Part of a small language model's weights.
Size: 14 layers, 4 heads of 64, vocabulary 2048.
Each number is 128 + 24 x the weight over its row's rms, rounded and kept within 0 to 255. Layers, rows and columns count from 0. The size above them is the row's rms in percent of the matrix's.

# layer 8 attention output (transposed), 256x224, rms 0.188, rows 44-63, columns 56-111
size [126 131 124 133 124 133 132 127 121 122 142 132 114 130 136 133 136 132 128 130]
[[ 98 113 126 124 139 153 111  96 133 143  88 142 111  78  96 194 131 161 161 129 169 159 155 141 148 149 144  74 108 139 156 143 147 137 107  88 106 141 118 106 117 127 119 150 135 117 177 155 104 129 149  89 109 134 164 138]
 [171 145 118 106 143  70 152 149 145 154 180 129 109  49 112 122 136 145 102  99 107 132 137 114 148 156  93  96 110 110 142 115 154 150 162  80 102 124 139 106 100 153 148 131 125 161 170  87 132 133 168 113 119 133 143 132]
 [138 105 128 126 132 126 119  99  98 115 120 111 133 143 133 122 126 114 113 166  92 166  95 127 104  74 119 160 144 152 137 121  99 172 130 110 134 131 157 101 131  98 119 165 128 110 105  96 164 152 133 139 134 104 139 123]
 [139 101 117 111 143 155 134 140 124 152 109 129  81  94  99 109 148 136 170 128  43 131 103 112 158 120 122 148 126  90 113 145 185 161  84 128  80 122 110 111 137  95 165  83 113 141 112 146 117 114 118 160  92 101 167 150]
 [ 81 146 130 121  98 126 113 106 131 147  81 121 121 133 125 190 101 140  83 123 109 105 104 117 154 159 148 163 139 186 156 127 138  95 142 112 113 138 129 116 120 122 151 154 106 141 154 115  98 135 141  95 150 135 165 103]
 [128 150  85 110 121 116 101  71 121 141 126 161 165 111 101  96 106 127 172 106 123  89 150 135 149 114 146 130 129 174  81  96 135 122 102 164 119 124 157 168 115 101 123 149  94 171 119  99 129 145 130 123 162  83 127 162]
 [ 98 149 138  98 131 129 147  86 162 109 172 156 158  66 155  85  96 147 109 129 123 139 179 116 116 100  92 123 157  69 125 130 132  84 139 109  71 104 115 121 102 106 140 138 155 108 116 142 127 137 118 117 138 128 127 148]
 [152 199 120 149 106 145 133 123 127 123 143 113 156 131 134 146 203 121 160  98 120 107  78  92 130 163 126 121  85 117 161 113 130 135 159 102 136  79 116 135 151 128 134 150 165 118 116 168 127 121 167 148 175 126 136 114]
 [158 126 147 152 117 157 117 121 152 149 114 139 127  71 107 174  75 135 123 123 142  99 151 120 113 140 116 102 130  76 132 141  93 126 133  97 119 127 105 144  77 151 129 129 101 107 138 161 143 105 162 166 143  88 125 126]
 [ 75 138 108 142 131 136 146 177 139 134 154 161 118 127  93  95 166 155  84 117 115 127 112  99 142 156 121 151  97  97 118 109 130 102 152 111  95 145 153 133 131 135 169 110 116 122 122 150 110 119 129 169 157 128 112 126]
 [154 140 108 113  93 112 156 133 125 133  84 138 105  94 156 168 155 133 159 138 139 111 112 125 118 118  74 143 130 129 125 110 108 145 144 116 185 130 123 118  87 163 124 133 109 148 125  64 142 136 155 174  96  81  82 128]
 [114 130 106 122 128 113 137 151  98  99 108 150 132 153 140 130 146 108 135  97 117 175 134 132 148 141 177 108 152 138 133 179 109 150 146 129 127 159 140 135 142 130 139  97  86 103 143  94 121 108  91 100 128 130 124  82]
 [152 139 122 134 140 115 115 135 154 101  97 106  96 138 128 125 166 143 108 117 101 148 147 126 142 183 136 118 129 154 123 165 122 145 115 121 177 107 133 155 109 117 121 146 134 170 117 145 149  94 115 163 111 135 137 122]
 [123 132 139  91  95 126 117 165 100 133  85 128 158 184 129 192 105 103  95 152 118  90 170 147 105  90 129  94  74 141 144  91 116 127 121 127 117 121 133 107  89  78 166 100 140 106 124  82  84 144 113 114 173 161 133 108]
 [145 118  96 159 114 148 164 103 133  71 126 125 129 126 127 167  95 139 118  80 154 113 118 124 113 147 179 130  84 135  58 142 126 123 122  96 107 134 148 126 168 146  96  98 126 139 101 134 107 122 144 103 139  75 143 155]
 [ 99 162 135  93 108 149 113  91 133  85 137 165  93 143 128 118 108 165 113 110 133 169 139 153 104 111 117 138 141 164 129 197 175 120  87 150 175  97 140 135  94 110 164  84 102 106 117 111 128 141 123  91 136 151  98 113]
 [134 138 131 112 152 156 127 132 133 118 159 119  77 137 133 173 124 143 161 123 112 164 157 126 163 110 106 112 147  75 101 103 139  99 193 116 135 142 119 156 126 108 111 168 129 109  92 119 134 143 126 116 125  91  85 113]
 [110 110 146 131 128 152 133 130 155 138 146 150 121 151 146 108 148 110 101 118  97 100 125 150 152 129 136 139 147  86 155 123  95 112 155 137  79 112 138  85 150 140 129 127 110 113 131 162 113 153 201 149 129  62 147 146]
 [166 163 120 133 157 139 140 139 123 140 122 114 103 132 119  99  95 104  71 153  81 142 135 116 176 131 145 133 123 157 127 148 145 135 180 146 114 100 142 142 112 150  93 133 172 105  68 130 131 131 102 136 114 118 130 121]
 [ 78 136 141 112 171 123 129 145 156 113 171 114 110 120 148  86 147  90 103  96 128 150  90 165 137 140 119 125 132 129 139 108 105 172 124 122  97 146 162 157 103 115 124 157 121  71 105 120  89 114 125 152 174 122  83 122]]
# layer 8 attention value, 256x224, rms 0.213, rows 45-63, columns 56-111
size [124 130 127 131 131 129 129 133 130 140 124 129 124 136 131 121 129 121 127]
[[166 117 133 134 101 166 121 122 118 159 128 143 119 177 136 124 125 111 110 169 145  98 108 118 141 108 126 130 111 140 142 138 110 130 120 133 186 106 170 118 123 150  85 116 132 158 137 149  88 121 118 136 125 133 101 104]
 [100 147 169 122 120 136 130 156 147 130 124 149 144 158 159 106 126 111 174  64 135  88 152 114 128 133 118 118 117  92 112 152 121 105 175 167 130 160  93 141 137 142 149  86 126 123 116 183 103 151 124 181 148 127 111 117]
 [137 176 132 113 136  88 152 104 128 104  88 136 125  42 143 163 108 116 124 150 201 110 136 147  94  91 129 150 126 131 128 108 145 155 142  86 154 147 120 128  69 145 115 130 125 124 114  98 137 198 152 105 113 145 117 146]
 [143  93  94 120 116 116 141 136 133 121 164  92 187 130 129 103 132 136 124 144 145 136 162 110 136 105 141 127 144 142 109  92 133 209 112 128 130 175 144 134 141  85  58 115 113  80 111 125 146 126 118 145 154 142 128 155]
 [133 112 149 116 128 112  96 130  93  99 154 101 126 119 149 163 160 119 151 184 123 164 127 175 127 124 127  96 167 109 179 176 136 156 132 133 133 138 110 113 133 134 122  88 159 116 137 116 132 151 136 140  83 117 130 122]
 [ 89 171 107 173 174 111 131  81 129 145  92 107 116 128 141 127  87 116 119 119 120 122 126 124 137 140 127 115 136 121 111 145 161 107 119 139 120 115 144 114 147 139 129 125 155 120 155 120 102 110  97  75 151 111 139 102]
 [154 108 129 156  98  86 145 134 131 154 159 116 134 173 111 139 131 137 112  60 138 133 123 130  86  88 151 140 131 106 122 164 170 163 141 148 122 139  82 136  89 146 166 116 100 113 175 144 154 116  66 127  75 101 122 142]
 [114 138 112 108 134 129  96 118 151 141 135 120 109  95 121 155 143  76 138 162 144 131 139  93 131 126 153 102 161 144 129 148 164 124 120 141 137 159 108 103 120 158 126 106 149 156 145 125 105  97 158 153  85 109 161 154]
 [136 127  91 128 127 146 114 150 111 125 104 136 119 125 149 141 125 149  97 122 128 118 130 165 125 101  96 101 141 123 127 163  75 140 129 150 145  98 153 118 156 126 178 105 129 166 154 126 134  84 112 166 121 134 156 142]
 [116 101 133 143 158 196 166 137 115 145 139 132 143 138 102 145 144 109 120  99 118 163  95 171 135 119 140 125 144 208 143 144 149  61  85  99 127 127 126 127  89 107 149  72 146 100 146 129 127 172 107 128  90 112 105 114]
 [109 150 143 142 111 138 108 129 122 128 151  84 169 139 168 136 121 158 126 170 101 119 113 133 148 139 149 139 147 154 119  96 140 156 129 148 111 139 156  55 102 120 110 132 121 159  97 178 122 176 154 124  86 130 158 126]
 [113 139 132 125 164 155 120 112 149 157 151 133 120 144 142 174 127 140 130 100  86 114 128 158 129  76 137 130 125  99 128 107 116  85 131 118 138 154 174 128  87  93 170 109 101 149 107 120  90 127 118  56 105 123 112 136]
 [128 101 156 121  78 146 119 132  90 124 124 144 138  77 165 122 122 151  97  99 138 144 123 130 179 101 147 139 109 111  81 146  91  77 101 120 118 149 170 105 111 154  87 132 135 189 145 112 178 113 131 135 128 133 127 121]
 [124 135 121 106 155 130 174 103 121 130 108 145 112 154 109  84 144 160  97 134 161 112 124 130 114 113 137 147 150 128 133 110 129 153 175  69 108 135 138 107 157 126 152 187 146 155 124 135 122 128 156 100 166 143 146 123]
 [133 129 115 136 110 132 138  61 150 103 158 125 137 114 154  75 161 148 150 110 152 154 138  90 108 190 168 119 108 102 147 118  86 135 142 136 171 141 124 142 130 153 129 148 120 103 160 120 156  99 112 116 108 130 139 134]
 [100 135 136  90 143 148 119 103 140 116 105 156 171 141 153 109 176  76 126 106 129 103 122  89 127 110 126 106  82 136 164 126 145 109 164 125 120 136  79 135 103 124 141 158  94 115 103  99 166 112 156 137  81 158 123 100]
 [129  80 156 111  89  76 119 156 132 119  74 116 103  58 146 153 122 161 133 161 123 114 119 108 119  86 148 137 143 130  69 128 139 140 101 148 153  89 140 172 153 155 125 131  74 162 154 133 118 132 101 146 133 174 116  67]
 [130 118 170 113 149 151  98 178 108 110 119 119 147 128 151 109 131 135 133 159 117 107 121 160 117 133 152 111 114 103 109  77 104 107 163 142 110 108 114 169 144 122 157 120  85 107 173 154 125 161 147 137  77 122 144  97]
 [167 120 105  51  99 115  72 129  90 113 158  79 113 125 153 144 122 136 113 121 183  74 141 123 109 118 131 138 121 106 133 141 125 104 165 128 121 110 132 109 111 127 122 160  80 126 125 110 183 148 113  93 134 148 151 128]]
# layer 8 attention query, 256x224, rms 0.179, rows 64-104, columns 56-111
size [110 104  95  96 109  89 102  89  92  89  95 107  94  93 100 100  92 108  95  88 104  93  96 101 108 103  95 101 107 102  99 108 105  90  88  90  97  81 101  89  91]
[[108 131 135 147 202 110 146 138 156 139 128 108  98 119 116 112 124 147  83 152 161 117 141 138 122 136 137 122 116 123 133 105 155 149 120  80 103 109  92 132 119 143 129 161 119 121 109 115 122 105 166 136  98 131 144 113]
 [128 129 138 109 102 102 142  95 171  87 125 131 132 164 137 148 108 138 137 151 114  98 114 118  87 111 113 138 170 139 110  91 153 126 150 112 100 119 130  90 126 120 161 136  77  71 116 125 164 133 126  91 148 138 155  96]
 [113 138 118 146 165 127 111 165  96 162 154 127 172 137 156 117 102 111 141 150 128 121 141 101 121  84 120 123  96 125 119  95 118 119 114 114  87 117 142 128 129 160 114 136  92 114 122 121 136 108 159 144 127  96 119 124]
 [ 98  91 133 172 137 141 152 139 111  70 125 107 134 144  93 119 145 108 120 114 114  93 135 164 139 149 110 137 147 113 108 128 106 120 115 123 142  93 120 127 101 100 128 121  82 102  89 110 133  77  77 136 114 124 123 136]
 [145 121 144 104 136 132 141  95 128  73  71 125 124 132 109 123 129 118 104 102 113 139 123 112 143 151 120 113 110 132 128 110 105 124 120 121 116 147  87 131 120 158 115 129  89 131 118 130 142 126 128 126 134 102 140 118]
 [107  86  47 147  98 131 149 123  80 121 129 112 111 147 129 131 144 110 127 113 158 116 109 126 175 131 161 117 119 114 109 113 144 140 107 160 123 121 156 128 146 117 127 142 175 122 127  89 117 153 144 143 144 133 136 118]
 [149 171 101 133 117  85 122 144 114  94 154 122 129  96 136 133  73 141 113 142 165 116 120  96 159 121 143 159 166 142 129 117 124 104 151 108 142 142 116 122 145 154 127 105 147 133 131 112 127  96 116 159 115 130 122 141]
 [103 102 134 119 157  76 102 171 129 103 156 144 125 140 143 136 214 127 116 123  82 102 144 142 116 139 110 132 102 144 107 141 138  85 163 121 133  82 106 109 142 179 145 125 127 109 126 126 129 117 142 163 152  96 127  97]
 [129 119 127 161 160  91 139 144 144 139 134 149 137 117 117 156 126 110 131 169 143 148 132 158 125 118  96 127 131  91 149 141 129  85 116  99 143 148 123 142 103 138 123  91 114 147 108 108 115 142 121 140 116 110 143 128]
 [188 109 131  92 194 185 129 122 139  95 159  93 123 117 125 142 129 128  86 138 158 116 120  86 140 108 117 137 116 134 144 104 151 149 167 118 132 152 156  97 127 138 162 151 111 116 139 150 150  74 115 160 143 108 164 137]
 [161 100 152 120 127 147 175 176 143  64 123 146 110 150 137 168 134 149 117 153 127 124 100  69 134 137 138 118 137 163 153 153 174 125 150 120 128 124 117 153 147 146 120 139 171  93 151  92 192 155 163 130 111 112 121 117]
 [112 100 129  92 175 140 150  90 147 146 127 133 133 138 125  61 112 136 146 129 137 107 123 140 150 104 142 152 146 123  94 143 103 115 109 102 126 130 140  99 160 131 164 132 142 186 152 125 106 117 155 144 101 161 111 124]
 [ 92 104 141 143 159 132 160 122 138 105 126 130 127 135 127 134 144  96 105 105 116 108  89 125 129  99 147  84 149 113 165 105 139  99 123 185 114 156 125 121 119 140 141 137 135 117 131 147 133 126  96 134 106 151 138 146]
 [135 163  89 169 146  96 124 128 117 145  98 106 110 150 131 107  84 181 138 180 132  97 100 111 104  92  92 163 130 177 107 158 120 137 132  87 102 128 140 122 100 127 184 128  99 139 159 139 156 116 145 176 115 123 124 108]
 [162 145  93 101 186 110 111 121 119 121 138 128 156 159 116 143 127 117 123 144 124  75 103 121 124 123 151 124 165  87  90  91 163 134 153 157 119 117 162 132 152 128 142 116 100 123 203 122 138 170 123 132 110 137  89 115]
 [137 148 139 147  89 135 120 110 134 130 144  99 136 119 142 110 126 166 125  91 111 116 143  91  88 125 132 182  93  98 129  93 131 126  92 173 163 164 127 120 113 150 126 149 126 128  86 148  82 147 122  89 100 110 140 109]
 [134 157 139  98 205 115 174 157 160 134 125  91 139 146  93 159 100 109 145 130 153 115 100 116 142 101 111 123 100  88 111 128 130 106 102 144 160 125 168  94 130 139 175  99 105 135 158 140 109 130 124  79 121 135 118 143]
 [114 124 129 104 111 153 124 138 184 138 113  64 110  99 196 128 145 136 135 142 129 135 139 146 106 125 133 152 116 100 113 120 122 116  87 143 114 127 139  82 101 120 126 107  87 145  74 118 166 136 116 108 142 154 129 138]
 [114 136 111 116 149 143 137 132 119 142 148 135 122 145 136 112  90 104 178 146 117 156 117 140 113 145 135 137 143 114 144 160 152 124 129 140 137  99  93 161 131 152 149 139 136 129 116 110 139 145 123 139  87 127 111 138]
 [136 185 129  95 153 133 128  79 116 103 131 135 137 147 126 120 131  79 133  80 154 114 125  93 141 114 116 160 135 121  93  89 171 135 151 134 151 116 160  95  89 107 155 149 157 125 128  97 109 181 136 125 123 101 119 154]
 [127 127  72 132 168 120 127 144 133 127 115  97 122 131 163 113 126 107 133 146 142 169 133 104 137 128 112 115 131 100 107 108 165  94  98 145 140 167 145 141 122 127 133  81 140 101 106 159 132 149 168 136 129 127 134 122]
 [115 153 147 115 132 122 103 182 174 147 163 120 133 118 125 136 110 164 136 131 134 101 108 105 125 123 169 154 142 144 124 126 129 140 103 118 103 157 127 135 133 158  80 157 109 103 138  91 148 140 164 132 186 109 117 143]
 [141 194 139 128 111 114 136 108 102 146 160 125 129 151 153 147 106 132 128 128  82 125 152 118 113 141 136 107  95 117 132 133 155 102 117 135 168 137 144  99 162 107  88 103 138 105  74 127 133 144 103 135 129 113 114 134]
 [141 132 153 159  56  87  95 104 126  84 126 107 113 154  91 165 130 129 129 136 158 137 122 132 134 144  96  97 115 131 125 101 143 108 164  96 164 102 150 117  97 131 123 142 107 121 124 127 108 157 114  92 120 159 161 134]
 [ 96 127  61  75 137  99 125  99 148 154 168 160 131 116 157 107 152 121 100 109 122 137 130 132 121 108 137 143  90 110 104 115 147  92 133 120  91 130 130 104 129 125  92 107 104  96 159 136  77 140 148 112 136 133 123 110]
 [131 116 110 173 123 145 148 118 118 131 104 103 152 150 144 120  94 204 170 130 132 128 120 116 123 106 146 114 136 157 107 187  93 125  92 127 123 148 136 118 115 106 143 101 139 121 148 104 103 150  99 120 117 111 127 161]
 [129  89 124 120  97 159 116  78  91 119 120 163 116 116 177 112 139  91 130 149 141 136 116 136 124 116 157  95 150 120 107 123 134 116 134  59 100 140 156 149 115 103 172 160 147 137 109 112 157 160 116 139 138 130 106 106]
 [ 93 149 123 141 131 126 137 130 189 128 113 164  98 145 136 127 127 145  94 116 131  86 124 146  89 158 136 152 131 147 113 127 133 128 127  97 148  67 109 147 167 116 123 116 141  99 154 197 142 132  86 121 130 128 143 110]
 [ 77 158 132 115 187 176 106 137  90 107 115 108 100 146 122 116 113 161 114 143 114  87 100 129 106 117 138 120  72 133 148 158 133 186 123  98 172 158 155 112 133 111  96  77 129 165 194  75  96 146 138 140 123 100 166 142]
 [143 107 172 127 170 145 152 123 104 132  82 120 165 132 119 109 106 166  99 114 149 153 125 129 142 111 109 102 133 125 143 102 149 164 133 117 141 128 160 180 133 132  57 150 109 147 176 105  82 153 101 123 115 132 116 127]
 [160 146 122 131 104 170 105 136 124 113 116 109 111 145 127 153 116 143 128  76 116 135 132  93 134 139 111 128 119 135 170 154 129 142 104 132 138 155 118 149 153 145  75 182 126 102  94 152 150 102 131 163 126 134 157  97]
 [150 177  93 130 122 135 122  94 137 132 138 134 108 136 152 131  98 157 144 139 148 113 126 108 134 139 178 159  92 105 113 181 148  80 149 125 115 118 178 122 146 159 140 104 123 131 119 124  74 142 111  79  93 112 103  96]
 [100 126 148 118 104 131 114  62 106 104  97 138 111 142 128 104 118 169 133  87 100 153 150 156 136 144 181 150 144 113 150 107 138  86 138 132 109 140 138 104 122 115 161 127 119 137 107 142 132 129 136  86 141 142 116 115]
 [106 119 101  95 168 200 139 109 130 155 119 123 155 126 117 120  97 105 110 140  97 147 113 139 106 138 158 128 132 145 160 146 168 105  81  97 130 184 119 171 127 130 104 123 123 129 135 116 145 113 116 183 156 126 131 131]
 [110 134 116 113 143 125 148 115 212 138 161 124 146 168 128 123 141  67 112 124 108 155 122 135 133 171 173  97 152 148 105 120 130 141 130 140 142 142  67 176 120  88 138 113 109 120 138 107  74 171 131 144 140 144 132 110]
 [125 104  78 129 151 153 108 119  85 128 117 145 150 136 158 154  88 106  85  77 102 129 133 111 162 120 175 117 133 152 129 126 109 120 110 170  91 147 132 124 130 111 108 139 140 180  99 126 104 127 120 151 164 146  72 140]
 [ 69 154 126 111 144  87 129 142 123 134 129 143 132  87 130 164 126  88 131 120 178 144 117 142 149 129 182  84 159 108 115 101 100 127 146 124 170 128 127 152  93 138 139 144 127 115 128 154 135 129 164 143  98 127 110 155]
 [165 143 131 136 106 128 102 148 140 128 129 148 102 131 159 147 142 123 121 175 116 136 114  85 148 131 101  96 100 135 115 131 149 153 145 111 151 140 135 104 151 115  97 111 114 166 150 181  99 141 129 122 146 112 168 114]
 [118  94 137 113 112  98 156 126 137  97 117  96 132 179  83 168 150 114 154 105 122 116 142 122  96 105 116 155 131 107  94 156 137  99 176 133 150 130 164 122 132 157 143 132 166  88  84 109 153 141 128 126 140 160 105 144]
 [116 160  70 111 140 141 122 120 192  99 139 134 132 132 151 119 141  92 103 113  82 152 111 126 158 131 121  99 103 190 105 102 158 110 129 110  89 113  97 163 142 131 114 154  97  82 136  98 119 135 159 110 173 121 111 135]
 [120 138 104 134 121 101 115 131  91 147 153 143 106 117 122 116 129 139 105 115 151 136 139 126 126 134 115 134 105 113 130 172 171  79  93 166 153 135 120 149 139 154 127 121 157 136 148  81 138 152 113 140 152 168 133 100]]
# layer 8 attention key, 256x224, rms 0.171, rows 64-103, columns 56-111
size [106  95  93 108 100 105 109 101 107 106 113  92 101 102 102  93 114 103 106 112  97 123 100  97 108  98 119 100 102  96 112  96  88  91  89 100  97  86  86  89]
[[103  90 160 129 120 103 127 139 133 141 145 138 155 121 138 149  98  74 124 106 126 142 124 127 159 117 146  95 154 121 132 131 145 143 134 129 135 157  72 146 146 143 133 160  97 102  98 128 120 120 128 130 132 112 113 124]
 [ 94 113 170 155 153 102 102 138  98 140 130 169 153 131 121 114 154 112 136 114 125 136 154 146 119  73 170 148 120 141 158 156 166 100 119 136  99 113 154 113 115 152 158 119 148 134 135  91 104 128 118 114 110 159  90 131]
 [111 131 196 134 140 108 148 129 143  86 146 125 134 122 117 140 125  83 119 126 136  84 142 121 139 143 108 108 117 172 114 102 138 159 154 144  73 135  87 130 121 159 105 162 122 118  98 162 105 145 150 148 144  88 136 136]
 [104 117 178 146 143 126 164 163 133 109 111 118 151 141 148 140 154 123 150 112 131  80 153 118 131 122 145 133 128 128 156 122 158 127 127 153 122  95 131 135 132 131 101  76 118 120 102 143 141 100 129 128 111 126 148 123]
 [170 137 124  89 154 123 127 160 123 132 101 156 121  96 112 139  99 142 133 143 144 162 132 131 137 102 115 112 175 123 109 146 127 172 160  98  99 134 115 127 120 130 114 169 139 125 165 114 129 179 126 152 104 115 106  94]
 [116 124  53 124 132  99 130 145 125 114 135 105 155 153 121 100 131 126 103 121 152 121 119 119 149 129 134 124  87 128 129 140 110 147 137 102 109 111 118 110  80 153 142  72 150 130 131 139 101 127 144 151 134 150 113 124]
 [159 128 164 120 115 121 139 120 136 121 122  97 126 153 124 137 138 136 122 147 156 165  92 127 140 163 125 148 126 171 121 154 121 147 151 128 116 133 156 119 105 131 109 104 131 114 135 187 186 128 121 129 116 123 136 117]
 [107 154 144 167 134  89 159 153 165 138  89 153 141  96 132 107 160 133  96 128 100 106 146 130 132  90 137 127 161 137 137 109 136 120 132 138 135 118 100 107 131 134  67 112 120 137 157 100 144 123 140 115 144 169 156 154]
 [113 120 145 150 146 139 123 160 136  87 135 122 108  68  98 153 135 150 116 115 157  93 149 143 154  93 144 111 129 165 143 110 152 153 164 118 166 108  73 125 117 132 104 141 132 129  77 197 111 152 106  90 129 102 133 115]
 [ 98 111 172 142 173 136 154 108 115 153 129 106  88 137 115  79  82 153 147  93  95 136 158 119 121 161 118 147 116 156 167  96 194 129 121 118 122 131 131 122 151 160 100 124  71 104  88 152  89 104 117 136 138 135 133 115]
 [125 111 118 113 140  80  89 124 144 123 115 136 131 168 174 144 115 122 123 122 148 116 174 180 133 139 134 151  84 142 132  72 104 158 116 162  84 124  88 133 130 124 116 117  83 111 143 124  98 135 155 126 133 128 143 137]
 [120 127 185 146 124 145 183 134 143 156 131 139 147 128 136 131 126 178  84  95 112 118 128 120 197 129 107 105 166 143 129 106 121 122 147 136 109 161 159  89  54 136 106 141 145  98 200 102 103 127 119 126 183 136 164 126]
 [123 118 122 146 167 167 189 135 103 122 126 110 148 105 101 151 132 107 141 144 115 150 135  99 117  82 107 145 144 101 185 143 135 185 107  84 136 121  92 111 114 162 128 113 104 100 123 141 106 144  90  87  39 133 178  96]
 [111 177 157 104 149 113 153 163 147 101 181 137 132 157 147 123 101 102 130 132 134 129 134 115 128 130 163 123 110 138  90 128 128 153 150 149  99 159 131 155 134 186 134 103 154 115 135 136 119 143 155 103 139 110 163 142]
 [125 132 109 114 169 148 163 117 159 127 146 166 110 154 137 111 112 103 158 124 177 149 106 185 149 138 152 146 155 184  95  83 161 142 122 129  88 109 124 144 109 158 136 132 119 113 130 138 127 133 113 126 132 132  96 140]
 [158 109 130 127 109 122 117 163 155 135 130 115 114  92 135 127 160 152 153 143 174 143 131 132 150 122 148 117 120 138 117 134 150 112 109 108 150  67 128 132 103  71 138  88 122 149 162  74 211 131 162 152 147 135 169  76]
 [117 114 129 129 177 132 130 125 137 134 133 153 126 137  90 133 129 113 123  86 109 104 126 114 141 114 141  96 146 122 145 119 160 134 136 131 162 130 109 122 113 199  84 141 129 125 142 134 143  96  81 112 141 148 124 114]
 [164 119 130 136  95 149 135 102 101 113  87 161 135 182  97 132 137 136  81 128 143 131 146 114 107 142 114 119 123 135 115 162 136 143 116  98 157 123 130 119 104 110 165 140 153 142 123 104 112  67 151 117 137 140 110 138]
 [104 134 111 124 112 181 110  76 100 114 110  96  69 175 161 157 151 126 122  87 132 124 107 119 129 162 108 118 143 124 108 123  78  99 212 151 128 112 138 124 129 124 165 140 146 112 108 140 153 127 126 171 143 116 143 126]
 [108 146 113  99 104 150 138 111 150 106 127 111 111 144 131 145 129 123 125 111 129 129  92 164 123 139 143  99 158  96  79 126 144 127 127 117 155 159 152 102 112 103 134 203 148 119 130 128 118  98 136 114 162 160  99 157]
 [151 146 134 107 144 129  85 128 141 125 116  63 108 125  96 119 150 125 136 137 158  99 118 119  88 163 140 147 148 164 172 156 112 114 102 131 105 102 114 144  98 145 104 152 158 115 153 109 112 125 151 141  98 169 139 151]
 [110 143 165 134 119 119 144 119 169 137  86 165 121 131 114 125 123 151 119 136 134 112 141 110 164 120 124  97 124 134 103 107 181 142  90  90 131 117 100 145 141 148 155 105 123 128 125 163 140 128 133 137 165 133 137 139]
 [131 124 170 115 152 140 150  99  98  77 135 152 134 100 143 136 114 144 169 153 165  79 123 126  83 148 165 134 127 133  80 135 141 105 102 162 132 102 112 130 119 114 121 126 114 113 106 165 117 102 145 122  79  99 159 113]
 [114 156 111  94 125 134 108 130 107 110 137 126 108  91 105 116 132 170 108 136  86 123 104 123  99 138 129 109 128 120 149 179 104  83 171 118 133 134 113  70  84 122 156 126 144 154 105 151 144 121  92 138 157 120 101 125]
 [139 205  85 163 133 131 113 148 101 124 152 149 121 153 167 174 127 139 101 156 161 129 141 132 129 116 118 143 144 125 101 128 123 103 127 172 112 112  93 132 111 120 108 141 130 149 105 111 136 123 104 132 131 129 102 128]
 [165 163 130 129 139 112 101 131 132 143 158 153 124 105 120 129 133 109 160 162 156  61 121 114 138 149 133 118 108 120 163 137 124 149 159 103 153 118 158 155 111 105 118  46 146 132 157 159 109 140 116 125 100 135 145 118]
 [150 145  86 143 137 114 112 150 108 127  87  97 141 117 108 149 134 142 153 123 136 127 145 126  77  91 116 171  99 112 140 145 132 170  98 146 100 143 118  97 143 122 134 139 149 115 180 140 109 150 112 100 158 119 137  93]
 [106  96 162 143 122 151 144 186 117 125 120 151 130 146 151  96 152 112 185 160 130 137 133  98 128 107 146 138 169 152 113 103 139 136  84 159 104 106 151 124 146 146 144 115 142 170 114 144 112 107 126 129 110  90 165 114]
 [123 136 106 144 159 100 147 170 157 115 167 141 154 140 145 124  89 131 125 131 111 139 113 102 164 109 156 111 140 136  77 122 160 159 163 146 105 116 155 135 134 162 129 133 138 137 106 122 111 125 123 164 117 126 143 122]
 [131 117 139 120 155 116 146 147 129 100 125 113 137 110 153 137 106 142 132 131 118 140 109 132 100 126 102 119 106 137 117  95 147 134 125 104 140 153  54 170 147 115 133 137  91 141 155 158 150 128  85 125  75 120 125 155]
 [144 115 128 130 111 123  94 167 115  91 114 120 158 143 129 141 120 130 157 146 124 139 124 129  84 155 172 167 103 122 166 126 139 101  98 122 153 112 167 137 124 143 132 110 127  87 108 138  66 164 126 144 133 142 127  98]
 [128 134 114 103 170 149 134 192 104 153 169 146 129 134 123 129 110 119 176 145 122 112 139 112 120  99 126 132 159 157 122 108 121 114  84 135 102  84 120 164 148 115 102 107 121 136 112 180 117 107 176 112 118 172 130 123]
 [154  91 188 155 109 134  79 116 172 164 138 137 113 120 125 121 150 114  96 131 153 146  95 106 126 156 120 130 132 142 123  94  95  96 160 102 116 152 123 146 152 123 140 162 136 111 149 118 147 141 119 131 100 146 115  93]
 [130 102 117 105 157 164  90 172 128 152 154  96 109 133  95 126 150 132 110 151 128 134 139 131  84 149 126 149 115 127 160 110 114 156 148  87  71 126 107 142 146 173 121 141 176 162 111  97 123 141 149  91  81 131 131 128]
 [101 112 120 171  92 123 124 140 133 122 122  97 139 108  96 149 157 122 144 109 109  85 167 129 145 111 166 123 113 131 165 130 123 149  85 120 149 139 113 130  86 102 108 132 111 106 132 113  84 132  90 116 174 133 131 129]
 [130 108 107  84 131 119 154  87  99 150 149 101 131 123 141 119 124  87 105 121 104 181 136 136 164  76 124 126 111 166 178 125 153 102  95  93  66 133 125 138 111 114 149 103 104 113 124 140 150 114 167 172 135 123 122  96]
 [170 116 146 128 121 112 135 155 118 125 149 141 140 155 131 116  77 129 168 103 134 141 119 117 129 117 133 118 125 109  82 112 115 139 119  88 159  92 127 146 126 141 157  89 107 162 124  89 133 147 160 176 130 109 177 149]
 [143 136 146 151 119 108 159 109  77 144 111 129 151 117 131 139 120 130 148 151  91 108 192 127 130 160 101 138 101 126 135 109 178 100  99 133 119 101 115 159 129 132  54 139 128 157 127 103  66 116 132  99 133 163 165 152]
 [111 170 108 103  92 120 103 129 165 132 107  93 136  83  88 151 142 113 154 112 174 131 157 176 103 119 124 127 114 118 124 139 113 154 123 123 156 128 132 125 132 120 138 151 118 122 102 136 187 107 130 137 155 137 105  81]
 [133 112 157 107  78 151 101 140 116 152 123 109 124  99 108 169 140 156 107 112  83 130 133 142 116 167 127 158  89  78 129 108 105 158 161 146 180 150 102 152 136 115 124 150 128 131 121 124 140 144 151 129 156 161 132 128]]